Weights of a small GPT-style language model, trained from scratch on English Wikipedia: vocabulary 4096.
Each number is 500 + 40 x the weight over its row's rms, rounded and kept within 0 to 999. Layers, rows and columns count from 0. Numbers have three digits each. The size before them is the row's rms in percent of the matrix's.

# gate: layer 2 MLP gate, 320x256, rms 0.159, rows 9-43, columns 128-255
# up: layer 2 MLP up, 320x256, rms 0.161, rows 9-43, columns 128-255
# down: layer 2 MLP down (transposed), 320x256, rms 0.146, rows 9-43, columns 128-255
gate9 112:472545475449447468472545443562458442465536466453548445456513509458521509430471542467441501483525477534512457507546497550503479515526490513442495521475482543482528456590494543509461533435466526481503439510527429445497486552451514567499539492504506431513460545471440438406449461506570586471500509470436538583487464524484495478460551491513513577465498452546457459528485477531499518535515
up9 108:473558433455499503502540553550520407480560507472568492426519538492429503465487502467429493499502455535488480486470534476452565468533526469502562463452502534460510473529459533537482538498482559498475551490480486489440419492486455540461532591536525445497461483480428451425490556499542506429475529429459488554458406448445491448503529461519505554446524466507438465512542523514516523616553
down9 104:507535469511495510483483532526502494540492510535547534517504474449464469524544493447517531553524495491512466451499486519488507449471519505494489387562458549405507504583511503508434502474481497557536531445522535468505500494553502483515531606482548544473530532472514535511480443553600528483442502510521478506429428541498385537530513524514445562529516494540450507506568517547506492421505
gate10 094:539472505480560500492464447600548600510402481574550457478414476439499515512512523474442473535413500473488449458538520525482484484508493456546518508438575531534460517464462503505564573535568457463491526499423501533396508445470545443464510473529448535520424485592517567553526520531497536549508544488499449498425463455475513502447544478490556415540472497502523415517546496473482531493486
up10 090:531439486493532538423504535506544515446500436443534519514449406434483493550479478457520424578462511527478456441537513431477499475510525523507462549529509435512478481515428497541447525523492489486525540530515529503455531525464520496523473512493495482519529467584563515528505456440544486536494508540466504516520489419510485537414530521525500488464526417456477467459551539437463460503482
down10 096:434486493468542531487461563450508432439385479446482486491471487484530494480541509533469591486452510519576492433477480475466535420536567486508493499503552501470480425507510439442512547482504526518459558543431548460479485492545490492450557462458544426479476522504527471437496529489521472485485539567533456521564517563495413479447496509587541471515626567535511511544517504515419462449477
gate11 106:434463449503510509547528459492462511509514513509517532518451428441493561488497449525500517533485486533513551506569482514440478420495440531449543621499527582516468509480494514468529485451504468464444543451488460503494464456528442538612535488503506494589475480492481510593469464489434502508508518454549530503449493506519483504405494458453483561509457463557508447522442520436505517534581
up11 113:501523478469433567479504508453449552555512495451526494494510498433507500545516456545480578513552523487530493449513533540518515516536515500413490499584526519514508573469489479562536452509487524528569527526415547472465441420508474468518569551512440521565514569535464486484544503490418527545482536448459465521450520429457480446486458515524482554544504501559537531487502475481411441530520
down11 107:531492437494517523528505536566533513467559516509482515472442494531575509508478540450464529515451509554500477503496445504497471487455498538489505492477522521501454571456498509486479483515519536448516461472494434498469507515497578451471522430509541540495491492476455503525494511442538474511493501543521522524494535430533528555540416454368521446424466464498432514489482364477467538422506
gate12 114:519505471490524482465531417463500504506470406460551508513502509511542542561521469539495563502534492525545492545472517509517523525544480549529420422514564504548506432536553452513456435475493517459508509485477498447509492501528538443506533533591486567505496581509519499497518513549528498497427533512471483492527419455458508419502562509449550467542471430475539518478569523435503497435549
up12 101:532524527451427530526474524458489542479493455459520501530498557539533533518488488417539445549505501397452499502444540451513488505505493541494461499436478441487506492573401529450450509557451450450495443530418479527441461541464466546496583537430482465512500550440409474424526427536474469505523456557467470468471510492554477544579502490528565518504495511519485484507459466545567502484466
down12 104:459501526443501446505540485542493538473519503538513499520546550503458477539491500520513480529486531440490525460525446509519535422575470521452518521466477542478496501523492540548509468511534513583543541490455487507477516521347464556584532491494474503585505437510528463486407482599471476528529557501529455600529562531417561484549516555537466551557509550553439535463545478461529481555472
gate13 108:532543481533445422471490435448526510502466550473481538498587396509439553521498478569505462528504468512567509472507479515446539532528556532475526444572473469411583495491574492469545469500529545484500529517497489505532454456528563507472552511520546534542504448541440484510435522487522526419487439521492564521459547499475422452528487560538585421497534532521504513495459584512504477503519
up13 105:539498488561500576457450480520477420524476535489449504511546521414525440462545536507465491538558473571479476457465562507573428477583534514447488479560429480446513510434496518522540557503469527526452407493463482559519541489438454502498481561525536501517469482529496540492446513536455598451525507503513545544515457613439498536532586431573503510534477392475551461508479457373489474439516
down13 102:516546474474472469486495509526441414511497494527493482461539452549487426500497464491522492525482486496459540481453429532556586522491514555471512475483511451511461495497413505514467488523491524501453522494505477506505527492454497422457497525443494533438490508469522538485488480500575526578422468474541514505432494528509481449425539460463556388577490576528520518548530505478477491616456
gate14 106:455547484525486463486480493540484501512535587497472509487557467469553451511463610554552554460561482522497468427494561551456518453530604527513546506466463481506542522543507456522512528450529427512560482515506449493428488516492458503524533492557495611512518570496526400500470464544487456498563519491553572460501519474478444467461536528510500560512539602527468466509493490480495563458478
up14 103:486439505474514500484514509490477472523483435468506497521449534554505487525482487465460536527538534521546518523524491494490469487470475487531480574513493465583492472447467498508510429486519536472507513452484489508581490477482489485423475480492523420460517408466515528508466495466429570474381505556497497540576476491450536430514455516514523463471487431475543474456503507546429548514490
down14 103:494513470521461560511452518525526501463507537507499519544454459487511520461496495502508474476539542510415451458491517506426495563566407506505505515531480441512490490538542435526556451451518458558461526519526462475519494389493482524559577531457549586477509564544481454517482511525468475571497449488497500478480534511597512507526563493513448487527485517530541544591465460473590458590505
gate15 100:488491540509482434541578467567454471536439522539585466525466479463466462526469512497517507453441519481494495528518453475510563555553536433550496525520459490484539455525451526481510476456554532491566445438600474525477488566413531541473546510507503437537494477490511491467500493438568504493568542491481461489493487430456544478509502523457484536515534478472510559531571530562526543544472
up15 098:475538476544456438503529516524440570536520514497511499499533527468514495465433523440425586474457512551543426492512477471490538544467498466543545504497466451490525426482543460466529517427531588479478436449545557533551491538490473487587529456519501491565500539467491545539505505460489418471489531488468414501475540467532479500461514518476475480506494492568497517555543520431528506473522
down15 096:503538555546474448527485455580443491467461485453475509508499561534436447522472448498520490582545499503522501490496506460469491477529529473502514483561504477426523492500475533525507538499436481446507452484591500496509519444478536543437541475534521550564516519542508510512485509503505474480430512474495530519492500516509438493548486555473513555477527467514520449583508480479553523447485
gate16 098:456491446499517437525554524457452564476483445527585550491515479560526448427506512556447504544490456548497541532516484520471554470494403512550528482466505503509498513514543565495422471532474518492494507518509487575489496477431437458505362498496482512482486499550464502534528483501472479514531524506500509499574470494486539491594587402466504501574543557459404499493443570444485481542491
up16 096:491494545483501484522505497498515492488431464557500486452502467426513530484533473499431532502536458466471422530533451530479481509536467541535509496488435467538494549531535454569543490520453525491486529467561459468493503520541515430485521458450546497508531466524525554527626484398534542501495520464481520478462473572517577410448512481515512473523462505513471416542525585528542495529474
down16 098:506546506492536487469526534420536490510452475532532617515509497465504435504497514517522570469529454461491471447432428487531456375488459532514521510464498464502460538482491431506489464513466552471525558548575523554520468489510468440530534500549501447426473442462490415487541422469486541488486507475477483447514569501510519495506481463567543511544496501466478502495478555482549422468477
gate17 097:469426465493502494440473498489549411455419463433540488434521544500548475513476476480414465468505478521538479453524480478551555487465496541458502485481509513546544458519574500506485468540504523486421562518508456490471470493468450547480481515439464513515497476506498477524498473530575465511490498518486462466497423471485459541558581513524450487505446497508455433512563464424462499472465
up17 098:459459452489521489515542460469576549421602464496549478532515505513507464510478535531523542519539505580496505466479536552463520455451419491472510547513474550469433519485447479543506492470460480495523513506450461487505483519515553514463470479429501501414499482467477504480452511470443505484486543418491556528417573456467565505519548458486611494499533570514482537476534530585493465487496
down17 097:523486551556524466512501449557486536484531480578440455522504490513506548436500540543552510481428564499520485440519570577439476428488492434566546510505410520478473472519458508488541463506540541483543500493428466510547499595519534475499527521431536469471473502440559535551532395502496536456489511464479481454506462515474459522457479511617453476535529492525553523547519499502474504576405
gate18 103:538565443466523415514527505406454415463479464514483486547505572478509437510542474518513486466514512498470545522471492587482545478554511450475471517460556511502523516494510508487425506485514504423530510486468464553478547541464432502433556500469465510483561582527491517509484508555464524415570482538495509434549520429492473473505508432553454406448475473456525564473509534519508449527512
up18 095:482536466537507499515541461508546449480554486559580480517507520477441450514491432545441545504577461498530467470460499556488512519558498499519545531574526451460562455466490497414404530547424573486557568537493427542572516477499490429464533476478472487516494525488542542533453402508504499469570468533470475418509454513459500490479503552540459474470522486510505514441521455536496453522549
down18 097:438594487511520518424534504526527487544397517441506485547534554470628528482535449518634431597540395532508459477534477486494482523467533470534490528500473526493547543536535433528472506471502542491548519526492518526451443470461585522433493461516525489466481461558460513463586453475457500505501495448547526495503490506514508492486502491589467471513437456487483553529519514581506504530385
gate19 102:484546567536514436475532561544534456508471498504476471491472460503529502506520498622427447514447522513561525450523463503496513465516465563458528462539535526527456493485443526488484508462581417502550510512446446472472503500493521526455482462503439522454512422518515570528475470478511537481523547589556442467515464507475598521500510464558422526577483465473428453521487526518494485437487
up19 106:517491481524444423538578553528525476492463514447501564484498445486518510539516494603528490555458573500461474498499424519485440500530571543460482429566469564498465497545517535513545500437502483585559514513458434478500559480503506532569491494560431503509510505500524598539552449475560489465550489530533442469490443520490598513522501510587489594468463482519446527519484500501418524447481
down19 100:567540511452524486523441505521471503558542577543504481515493509518427456459469497537535489461484545494456437523468550490513561509563543475520522477464524478552522533534490494497422474492433509507546510500414523558471521555499527483470481495490535467516536504462530443524492519524523515475586505509488475550450516534445476454518551441536530448514560546523500530560514575470503408399494
gate20 097:433523527493481469455619445500543465516561513529489452540569495468501495456515531515518552526508479454465457537557472555465506441518462462571509552500566541551489480507483530520475543521479438526457487469485506455516492456499437402470442506538478622494466533529452501531524550436511511402531425501476535549494520578520493485455484472520475496410551496449490506465566488537443447520506
up20 104:446466513517508471479519509522498447503465528540483455458577489518560475499503485497506493521533479470455451526535466578506439479578503422542454539563546518497482496439434555518471497524534506581553495560476513496547567493510513425463492457544494608520516521538508515454467523518522481467513476504431529584450546488450498568471483460436416463498537502446481500496494491465503525480527
down20 095:483481580470547532511514527504524491448482512556520505528585495510509465520450444503574526505539480506515431495477550527513561515515462447542512549488538472473507515459427470500503538532487477471485475451519482374526553481448449508467501509499530533500566459502500481515449466456444474566501501545474542559485574558520506516442595622529445487516438497415497466443551440496468498413520
gate21 093:554571440575486480519465476479506541536484496473453550541531564519489468504483482461449527538536437531527551452427542555512456433510516449465514522558532480489489468449521486474522539517461489512542501518525528551529484465489550505509544516428473496463443528418409541553464473485463438531563535490489524507486507463508536471494447500468451545465504458440541572498424502473499487505504
up21 101:487428540484543499432495501479491454430509506460525475495507537503484534463443519493511457512492578494474515506554501540523487504506406478560511463459523512526486555461427460443501486456564455520461499508488405499435455552485359518478496523536542567569520474533534529496480534460495480475474526495495509501492547499503535475623537496480526442503539459569448447542506537540472485521514
down21 100:464524455480501471521479464535536464484552460536452497552574490372458467496536489488530520505442491436532529526498525532529533554500494552431493510491515533470453464566474482513524549528450576478528501553539477454528584498512494520512536496494446538504479554454474501484500525526535506515530475463501439494498561539457470508415538493457552516493450546481470509516501529546468574456541
gate22 111:516521561457452529508463458496483458438494579472535432533497534553477477578472444491564499479542448521513454477542536469481495439513513429507446509480477555481479512536491463537486500440447487409476461468540417463529508407566515459575481425488461571585495532510497442488547473496508540457505480485530563479486524432529438478483534497499500502494479554532533406512553465558416507509491
up22 105:536471462560525480528572487516469452499483571474473481495542541490497515575510514496493535468473490538586601444477485569495471499503528472529496472537548571510444506511418487395530545585500488567438512499482531517409522524454448530448457506531555510469420502454523464487446518457515505530567457441472543528505529517553434507494467440453519453507508381482549485522488514541479535489510
down22 106:448502491462497544556519456506496474526455493523464463495532513482508489490498475530475494494436568545434460546453540488462462508499448541454503537540557489583486528442442533479451491453505473571496548558381547547542466553438516434468502565482550500437442507508496505521470453507517500499450565467534561544506527536486548520479480439534458494524474421566515472485479467444547472605503
gate23 101:470496515526541459542453504537493471522476441483508498546550476463489530524432468520538473526527521521514548521447477471460501529549526507528505437477478525433466542470522519469561548519495503564566469588487493452488472586512525574517523524482551423548515532457536497460490453540484516534489398558493474538569523512428535520566439526553489467552595506463521498578534479475505475507443
up23 106:486500429510459476475479472417440484502556550512520445403493496508509456547538491553487531440451491481515504499580483508609456447546456451534449515528523520527505443498484418585497471597519492508518504544531528476494512479451485477437423556476443506494492463433547525528478482567489538454565594522535427460531416556447456494466438469445489508554484498447494542463468499429504478418552
down23 101:485463526515446445484514543487538538487544474546529545512493499561476557534467483499491514496422502454544529494579451403550530466441548470518465545505441524487540487530585462471593502528481474541510463476473502482508513489465603518446538464486554535464410457531510534507477492560501531466546460452539483519499431527586492493509501492569480515453434449418446510616492450497576501490467
gate24 097:433518517507476514508537570519545490452471419498496493457473489465499487478506509522528485489512478526545454553484455487529439502521484510524486508473507485512529563464528561450492561536489474444456512479500465437503476559492499535489514522445519544464529480468455443531480413549541529434502517487501544483595499498535493515434524557475448537544487519522504463535463473487507533509476
up24 095:453515440534517538482521577463513489429483475482441515383503503504505477538463531517584496473490477604518425466509465495502451503501462536559454444546492502467522581501501565467458502453556436498453457464550457475528419542475492499580531418517447458529526495519548480432508409420550529453441493454536500500540506565501452489454533537453446493522548466525518452520501475509542535571502
down24 097:425507511492488481445493499525441552475538558509485531502480397410478534500508473496564492548585504465483523457455504475457522482470528464429503421480519454452504473497487464485475473520524558456517439549513530435530433469512495489554509534532535453555494521451498427532486541502478506491529507495528504456513481496400497537555485497484516484521501474513466523461442533489511524468522
gate25 102:543467495556514501545457514520501476421479423517500484530495566439451476457571506563428461498488431435433519478450516475531534504473487463502510521515446455509475530484522482544511539461512499491608534527424540431576531499610478512472535454556447490566511503445531538468409528505478469526552604488452498485495534473438483484467511502478548478481573575521518474487476399451509505516477
up25 096:594457508485452500509457500495546520454571457436525458483517552531574482456495507527493497509510526512491473518503539535516465468549503544562391517576491505496553436520395521532427543504488584473446487500549554535452516485455454565474476554502515439527506505469483566514452473513535468494485501514462473454481488507546421455502544537504507477460534499481503512452515531498382476483450
down25 101:500509463512477554510498538512459471569593480419438507494453518538464545483514490483421480534518484482496473532603460510556515523524538481480494535517551544487467497516452510516469448497517502525462479474499450423499507506434514538488480478546573497478469503464518522544475539552522427543530469565502515419534463498544537574559526549610570505552536421528491473456497528609435456477486
gate26 108:522523507428558513488421518466523506552566560481560483555466445582517491526469519475490527450440424518493483498513568542497551494420503482449518585597476499574475491494513515527452528486457410478455485461470531513540504499513438548525428486506533472484516552496553530487529482494450482526511508534497483512470527469481521478524519454475522550561414492461530539463519499501486539487457
up26 112:523467522472470448485543550525582526481474479436489525478386515473497535519454477505543446519474539487553437559568506527448506513488457502480520538470522488520480523466493487496524473571498524562502461440532496559468492497509506570483524493505489445456492433520590437517473495483531523564512462505497424542444488462491492544504566526463499452494448536503500513552543495523515530535554
down26 105:497417429479496486501527478539505513495523372467476488473493519556494543497513489486492531470553606512465495544495542524503529529503484489434562532481483424533537500450529513537407447506524550491520477533512535492517491478503518452510483477451554459490473439502564493492483462531520539501478464481436480485480504451468497489516449462536363539431478534524509521583477406521538466472482
gate27 100:514536579492562495435464504478466489487450471525465507465536523483419541549464437432463485548464481479408519609520523540456495539507468517469509497456514531534516507538558527535529525473530519520470476544524522482517487499536555563460529437447585420524486492527556520475548549499469464562489510482478520505448541459543523510461462526469497472499576529506621569562546492474510533524580
up27 100:474465459478518531492521481549463470506573557447514526513523598519455460458495518538450558466518486511472491501445529515424549463470516472483460487485508548458622504490519457536512536538530462424479556459567469512439467559540462415620496492454437513516465524438486492441444466507541515515492549454507516531537500553492420485531523529491549534476452541473509469468554525542484452443533
down27 095:460553547547465515475463508524469470481515577503504468520503459514437553483434464480451494533493553458474507474483471542500508580547488500597508529463492520486476531512429524515489507531529551484497465487447469438504555524465478450474452580463491454494529510594564429468520508569456522512398524516480521468470480466533563540426457423453531515545435493472547502501479504544519480474509
gate28 104:401485531491485570475483466519510426561475518516579495461602447474586488535555539466586503497540568547533471504573478492549584475492488523480532519505529512485481528439528493509524451449522508475500522502503525526521489472482492476509519502514526534553491481509485479469471465496567496550528452537537468506470508363453529462509534539475494514479486487517508459444496521489423531547460
up28 101:431457500499477465561399587502506566530508431486591500414525535490517502528473467546463500440502545565421537497531491508533466463492456463475448494437498602591510527497462513475490523567482562488433521443461501496488485536520459508432510447526493512436509509542480495450440537538535540526505415453577450540506489576576514472458528530492520508510494467504494514496546449535486576506473
down28 104:460478484518475525498410561506596510482487483452523427518513489486494482508590504468497471515481537536487488495541527454502486487504508431480481478427517474567514529514426441556492562527507510463516527488503521476530590481472468496453475558510524476465512440501482446532483463493489485511513482460500471499501551530509542513452566464508500585485463522418556511534520536498444492567550
gate29 096:479528547472559478528518527498512516532581555512551505499547460469505533443537499499478430518470462484558532517446410481494480537496479467520475458454500453494596481540527545506535507522623480461424470459512478466444514475549529450450493514491492521471527460535501468434495546570489551468543538505431472437478497482470485502507497462473504613572540501479440476470503465501477518545445
up29 093:523601528392556557517516514440411474482426438515489538462483485514521501494478417528474487539533491504560429568470485506470487530505523450500518452451566516542569530434495514463543507427607496445524475434472507438518465520459563518551496517541419484501454470424486521482429471497443500483502485459553539461444513445512557508510494450492485532500507529516441496545556514428467408467489
down29 102:537529467498504516501478525478510501447565510509485565539577511532544499485428385534512493491527472437533566522460469376525496467554476507545521543516509480472568531465467425496495436469589475430472482464511453521506468486534511537544513520503467452524560502566542546455456494510505502470467510525482479444474496482429527502537433499468543553536435524489513519526551473501480509437486
gate30 090:556421483481588484497435520479473532508445495571463535472564533519493508426475490409448467472457413527469458487503495493530514428620475532552461457532496477547544429485518494532424480474501602565532417480501480501519497453544527539408562546542499520462507531483550520426554522438523531511606503516454428552489491520534511576514455520507514472496539546436479487532456487509458551533426
up30 093:474569540511483500488474469516485446509501471506456440490486554495536517460501500545572494501456575444510529447539580552484450540500505507492574481510526533509534479513552519476524516486497466526459533453595567480597503454514481514553487478536446516499471471462501505516526546508469492487465479582568529386535493496593463471487477534480495537426477427492558456464508550566534526559523
down30 096:551501537573506559438563521451396522493526485450501465495459529501551472503430520484470488505505447502499505562471521548492514529537435486445440458496438549534507553507545494445536482520452502534469525539483476497462508544468477456519434495444440481569525538455505441582524568493535478477475512507528469474577436525548460505531458499391590501500459526546535482491490445482467468533490
gate31 097:448503488503485515557486499513537534505548500438503527448479568443450523447544546491444482480482528556527558460497448501465557461491570475547506460461506500507564511517541470455488419448452457499497497487507503417490510550476495439491592437401436520508535510529476476526440431490581520500554515571548536514500551513480565476543507461492497474494484522480544459539559459570466478454491
up31 099:509570459477421494541479572577522500585501485423533505467558518514527492497565461459459573458556503541484552562480443557511548499428459451512430505554527548474489496500544499536556527508484473434506415476466495520503545456539525447454511398520492529460493477501541530546525488487506585473495515530496570536446458501503434496519499452476558457497490588475496532509481543418442489458553
down31 100:555530441478486490504491529534493460443466519501502578500503486501472472482512536513471514539537496498541562495458506426467497482463545532530501500497534502515513495473547494574471529449521610403540469473477524432507484451507495492471483436486519490577500476489596495481505512482482478508512477510466540503501478404470476476537512508566525408594522521422523483499502495497429543554514
gate32 106:556480424458478521459479541575519434558513518526470517583555525473460511497501586556468478430489583480551522435528547473545547494463494497517556472563545518481519502499531516474426515571530462462475480470428516523484585478517562562485502454482516456539519573447515534512467480476465435491469520504534592514518513528443409477479499471458449493489475516481536526519521467518531426527557
up32 101:500485524497451481513549592476504454479534455417550470531505514532496570509540510583510505444523477472528446502512463506549549513507512451547458371529504542523485503509470456506513479481425528580498489541488511529472509545502515556481511480590551466512490473467573539457477485473513430450494455553478539424563476507409401484453516498496451532485473549479516482441544411496480484479527
down32 099:493534537546473555496542430507530563586522464484477479512577459558441459540548455493428514462516506464514543453435456533493570481461553532533488505491509491511512509497506501608530480455464460500520413575507495518476458521503543498552453536484525496594563466456622484504523506500500488535511467539458488492488470507545445548556524555584482540488473476462494547493483465548506482481482
gate33 095:491503459496412516542442515502483526519438483491529512463512456527481507518437431442556506508524552480552468469445525550506479459564510536447530431535469533491591417441498497545449500474568478509506550497504455496515527441564461496494507502559501528468488563481473509509501539518524442500484525462556432556510495482484516576567489575460464540468497452448460494542590552491534427567503
up33 100:486521552510557445473515449558544575461455527561516515511503405501424503465491458533475536538484476526485479453456484453490514481456576420471546543514528534483559488511474585478528469543437507542600515434487436561494483480588450528526553451562496546506506506438418552492467556520522490506530533537507475496530526479427458485550504490461585566492552493486543399466575526506465424441456
down33 096:442533520525508543479468565479554470499445459458467394476491551494509548525531502506486490519540516548489433475462451533518491521458476497500508508526515485547497534517540470556438453489507507530544518473461448501478400489501535480493550572488501472485493438515509568590495478583493537483595508507470537502468450440500482479541480557403468541502515553487463512538542557527385537569523
gate34 105:462557514542483541454450496506487474530457517529558493525458535524434462543442446519517506533561488477504484531444503499555564533521489484576462548532452432467507517498485552477516495536434511525509456524446551416495502490437522526495562505463476551583458518500508482582490553518478502470543517496511499466461487521450431561489437437498549501472506421513546451523478551442467481457459
up34 104:459484513479509498428499508582491602495522535513507525483485468506481420477432492548501559525541509533529516546502502475542515552581528470533503505493478486428487482461538496507564520529485527490479508560548500493539500535482450471491491459471472526566470535534418528598500446536566462500524515449527514506503398531479367571466490496467550493450514512521452480466503494463458474513537
down34 100:471567513517496502555517520473444479477505524480461551455498565511488463543504471545496441459454471478576411573443524530459537503600442503474500532482445513530540581502542497503444459441516561545526525513512565482473563517461539495557527452434506487513515522428492490472496537514511408466457547526556482524533463534434518458496530430518552534464506513534566473518505443481450482509526
gate35 102:499492451527491492461523553544602503506576517483532548400489542491487566545502454528509559505552504456472462533559521497449499474439472500402516542515419535540594476446484579420516515526455497493524550477560573531506533484510446509484522518522427472428524529458505544464544509480499556438503472533520539581475494462530460537473466507526484517506447517528551553539501493523517506532494
up35 104:578549476606519458476559547442503497531535476490452574460446467475522453478462557482482583476534499518443517502509482564501483539470508498487548469507451521492461438428519482531472509504460463516554559456541514533515566451513439526466504483513485505506664504505451559524498515475400483477479550452510573482532445508552482468453498462463405492505548486443452516525549466495470430507505
down35 101:468607479513528468456526511554533544498525539550558452471490535497504568491443570526519558431583419574514478502532538490418456480474520532436549491471508515479571396498470502439540494466502499498549557466578498506520554454479505488476500447452457520439525539487557467500501396505479470542496541492536601520525509564418485448478455518572504500548421504492478509450575454453462464534469
gate36 092:562527494513467465457555514440501496438559514541553467533519496502524505534489465478439555498487550434462494470518475512539498484414546551477536469480573487550551472476492489530478467483410521445629518543581501499467472479477499538497551574503536525527463470428442578529516435500499513503511516436478480400486527519456467468506511472521527497499448525460521491493511513502558445525497
up36 092:557476504499438444539481493497479390443523603533482542500441499501537505402537458592593543508506477531495472533569488517499498509488513535492503475540467450472485398535537474549557521535536538503467519533502503476530506469571467539510526497515489521518450509487557569511490494466470468443457548466522472536534536523502459473488492561452510429489535580506430447484465503485452507514541
down36 094:467484480604551535515505476481508500559535543432568485557468471542465489544435524451475505512484451576457450553593529636523613437480512435501505527512439505443473492503448492504492521417508459523574472500506466463516508479535512466489494506532462466515507526570427529523517556552519457519524525516512612525463444450527535490494462515483481495468496512514464477479501516537510469530508
gate37 103:458488494552513476563502494487460487540480520482508497439551482404472495509529483518534456486485473544533484433508388401470472538482537531464463436573514490466503535523461497511500452532560485598554493535503543481506489570520531478453446463472441531523549531503485462455426519484483533547564489473481556522436453472505508439505538411437554444444469531487523489578419576415531506508483
up37 106:513505506485524470512428452487461491513542450454498423484519558501474508460398536441454468494512473468534463529438581514462558422411471499519525543461562491470538459467461520477518527501457504544445524490495499547470431463462480504529493544471534525506521521457514483573482467488439540548430540451489488452511530494451462512442446578523492525516532439519486455434519541498466504488404
down37 102:528489544533473464506587541572439490424499475431482541521436514484499471427461511471493561500387454467462528439414555551545459548536503501461499598466437475448510511514525462528495507493488519469467489461481555526529460502516545505494495528503507450488456497545461547513486550524491497453517506526514550505459497511564553483457473430613408489471508410486522534571541488499464495451493
gate38 097:569534594518495452585583508458509439487479515479483497487490545425528501472542511553477529484528532474504514508516501533505488497507516492447488546478526508494460495463444424550469569531519458526587490521483501467516540483539420515520545448526539494517462584508514526519611452475505458429520455503479427525524547514475451524511513559513541401480503517441525531547516506515455526443529
up38 092:510518479477489501471479483461432467487507514415497433578475471489464534502459605524547487429489474478482481499450433531517508498478496513517498439543480527516540510561460534535501557500494543436490543585506459582497490513517557569478462562496421469483488461411520475415490529432487465582470441439494511484535433456511522442476517519466449566469476555498513476466504518400529484511492
down38 101:444438439547526562509486474506448522550557420519510493509439501568449536482526520388447405502444601588475474467463476483506537531513489508493502544541519530549475483505536552483592471401563527444442517496552494557526524530504581509500509429482473506481477479547471535565480519457496518496497514468484482509517503565433490471437559484517482566513494509537446544430499484474485498483465
gate39 100:459490490500534527492486559446492433522404512463518477514489485456438546489516529566529552545462504502527467518452495458509516470501568471531530541505498479492441513612461462571544517475531472433440462499514488451510525442599493483520496514513462567537495481538543568471541575502520520485483479467513463549633493434512463504515444484450498552477442486543512462580516500480460534490540
up39 101:526402530526533553452398511500507469500550517457513529520542523602544457544469563566525462476525509494479455562617535537443520463502537535543521404566534548510566491486523491450505480494434520472479513519452523495514498472516461519484508570443470502482511516622458440517465486526497473564496501519503504487421450514549567501494438474521504510487514568484457575464469534497435500473480
down39 097:511534571501486467506500474494503500460566565487542445493477498481494522559495499493478476532534461504531531494440510522478523425473425461521488455429542531395532493483483549503540465473460499567511521544526448539514489564492520540448540440431497464514517522510556514552471530543507481516502508537519531544528530541528536456574443506518392539475527550464437539537463609563519528532538
gate40 101:499531435459556583448471562534574522531488411498550495508498502494403536567465496448502453516471475498445522514561484488489441495502465420475431536541435537488516515460523531432499477504504470530389520504437490510534556484531460556533460463442547497517524432486488477515475469520521519500468562493516545472470510509501560506512512448528555500591486468504506526469537553460515483511545
up40 106:524493515451496571522489504535511537562510509508495539546484439542443489474499518561461465539532593471498489512527493483518580491496497499482578509543538518588493509487493488546537501450494577514479432533564526454547576424504532489545499579570444514534557498546527517514469525549493538503490484472517556537493493433446580508447475509548486488433508496435426499482473539471435532514459
down40 102:510505551496487474556516400447518414491502444463488573496489526441503545476549490521486517478523484508502515504478518515525548517529536559518547473463520498512454501535493461527541533447503482449571515528503480502544527465549499521535444458525473411509512534549499591540425456471435585478442522503479455538423520449501508561455419410498502568446447460454486472547504559415517532482450
gate41 099:453518510435494553428518525482433477535588490445560494490483500564556428494499379503551480499481468498504494541511517485494442545560487471444454526525489504494543513558479528428501481528486386471465526488529518491504501478431560455484475448558513531493459391470495465481545511390531527481502453498401529517479557511547529496476538495496529471496461558523461611462480546449438473484412
up41 096:450471495487522456491484504477554457444549427450453449549476504474558483481478553504426511503461459443538459499480513539553465552550477507464447477456449581521526536553528550472523511564470457510428501507511534575503492504500551515461406539501449535494486402513542543564475548525507456522471443495453482476464457520525535454498531455560458470500531519494507449490466495527472506489438
down41 094:427522437504537505468518466518480512472483501546504464505453535551517492532454472574534493474435538518525515472441472512473537562569455510471513493500489508460524504517508515514498444561415488545448450471504424549502471441541522425464503519433513406466596482533557512489437500433512488523570583531452484537494475525510501497484517521483428555565532536455557490483533521500479523463454
gate42 103:561456476489483436525546487515485450555431536554450479420494412510512476529501521513451483487512436494532523521545435482531438424538476472435463512457469534545518529483639560493447469543487471541497534511547541526577590517501524495548510481489493493560425505507490510512472430521494529459431485464532510494476516507604433556480466494463446493523466465487514518448470433494409514462507
up42 101:522518522430533539508504477470468524483543456498537496522487502580490511509500511525459448473535496468524506449443528583499480446511505454518541451533525384506472563443514551493467539567438517541436591533555521501479516432570403510531500533554521569523496456479503478492505548500475507527481485537458578475533438477527436494540496509475452482426425407461516417482535463481486499449455
down42 108:490492509532530514479499487534477512485494459461538460520506520479515504490499473536480551496563580451437521477512598562464555583500523507489478526522430438447468433474531519540470512507529594567500515505471543472505569500390569514484473515543476517537493487488543470511487482478553495478488531520481474543572450486477468393476566483453500567541449528559555512472471539477491411602544
gate43 099:501551523468421446485533431462530569534495409472520515474416473463492558526457499503548467514510432499498527543562555515541574442422408532545488582493509463508517465456495560541495514507563469486539488543505492488465488433559514511553548418565482483500465456492534435580516532465470495539495496552544424519502542489495513502499426437523444521518524490495561441501453501532451516559512
up43 105:547537494503576512490401507548492426439446525544479535498572575464516426547480536441524451472526542463494468463498565455479465486546623544479517448530532503526511573505508469443478467495469431524497457451538400498528472462472483564490504537506539488483464464503502476509477417525443542454578517421497575450533491482527460517518497572443608516575504508416523500541538510440523569513471
down43 103:535434510538562529502461516531485444436510525530478457539514541529478498552468517522502390478476522575552491569493553479487432562539526521512475460540516474552455552433511464498534483538478465453433554514543472592509507509436525579497482495498516476560519557532469469486492502410512499500498502459573443469494496463573536530495452475481481507502472431459521459486587485553551398539475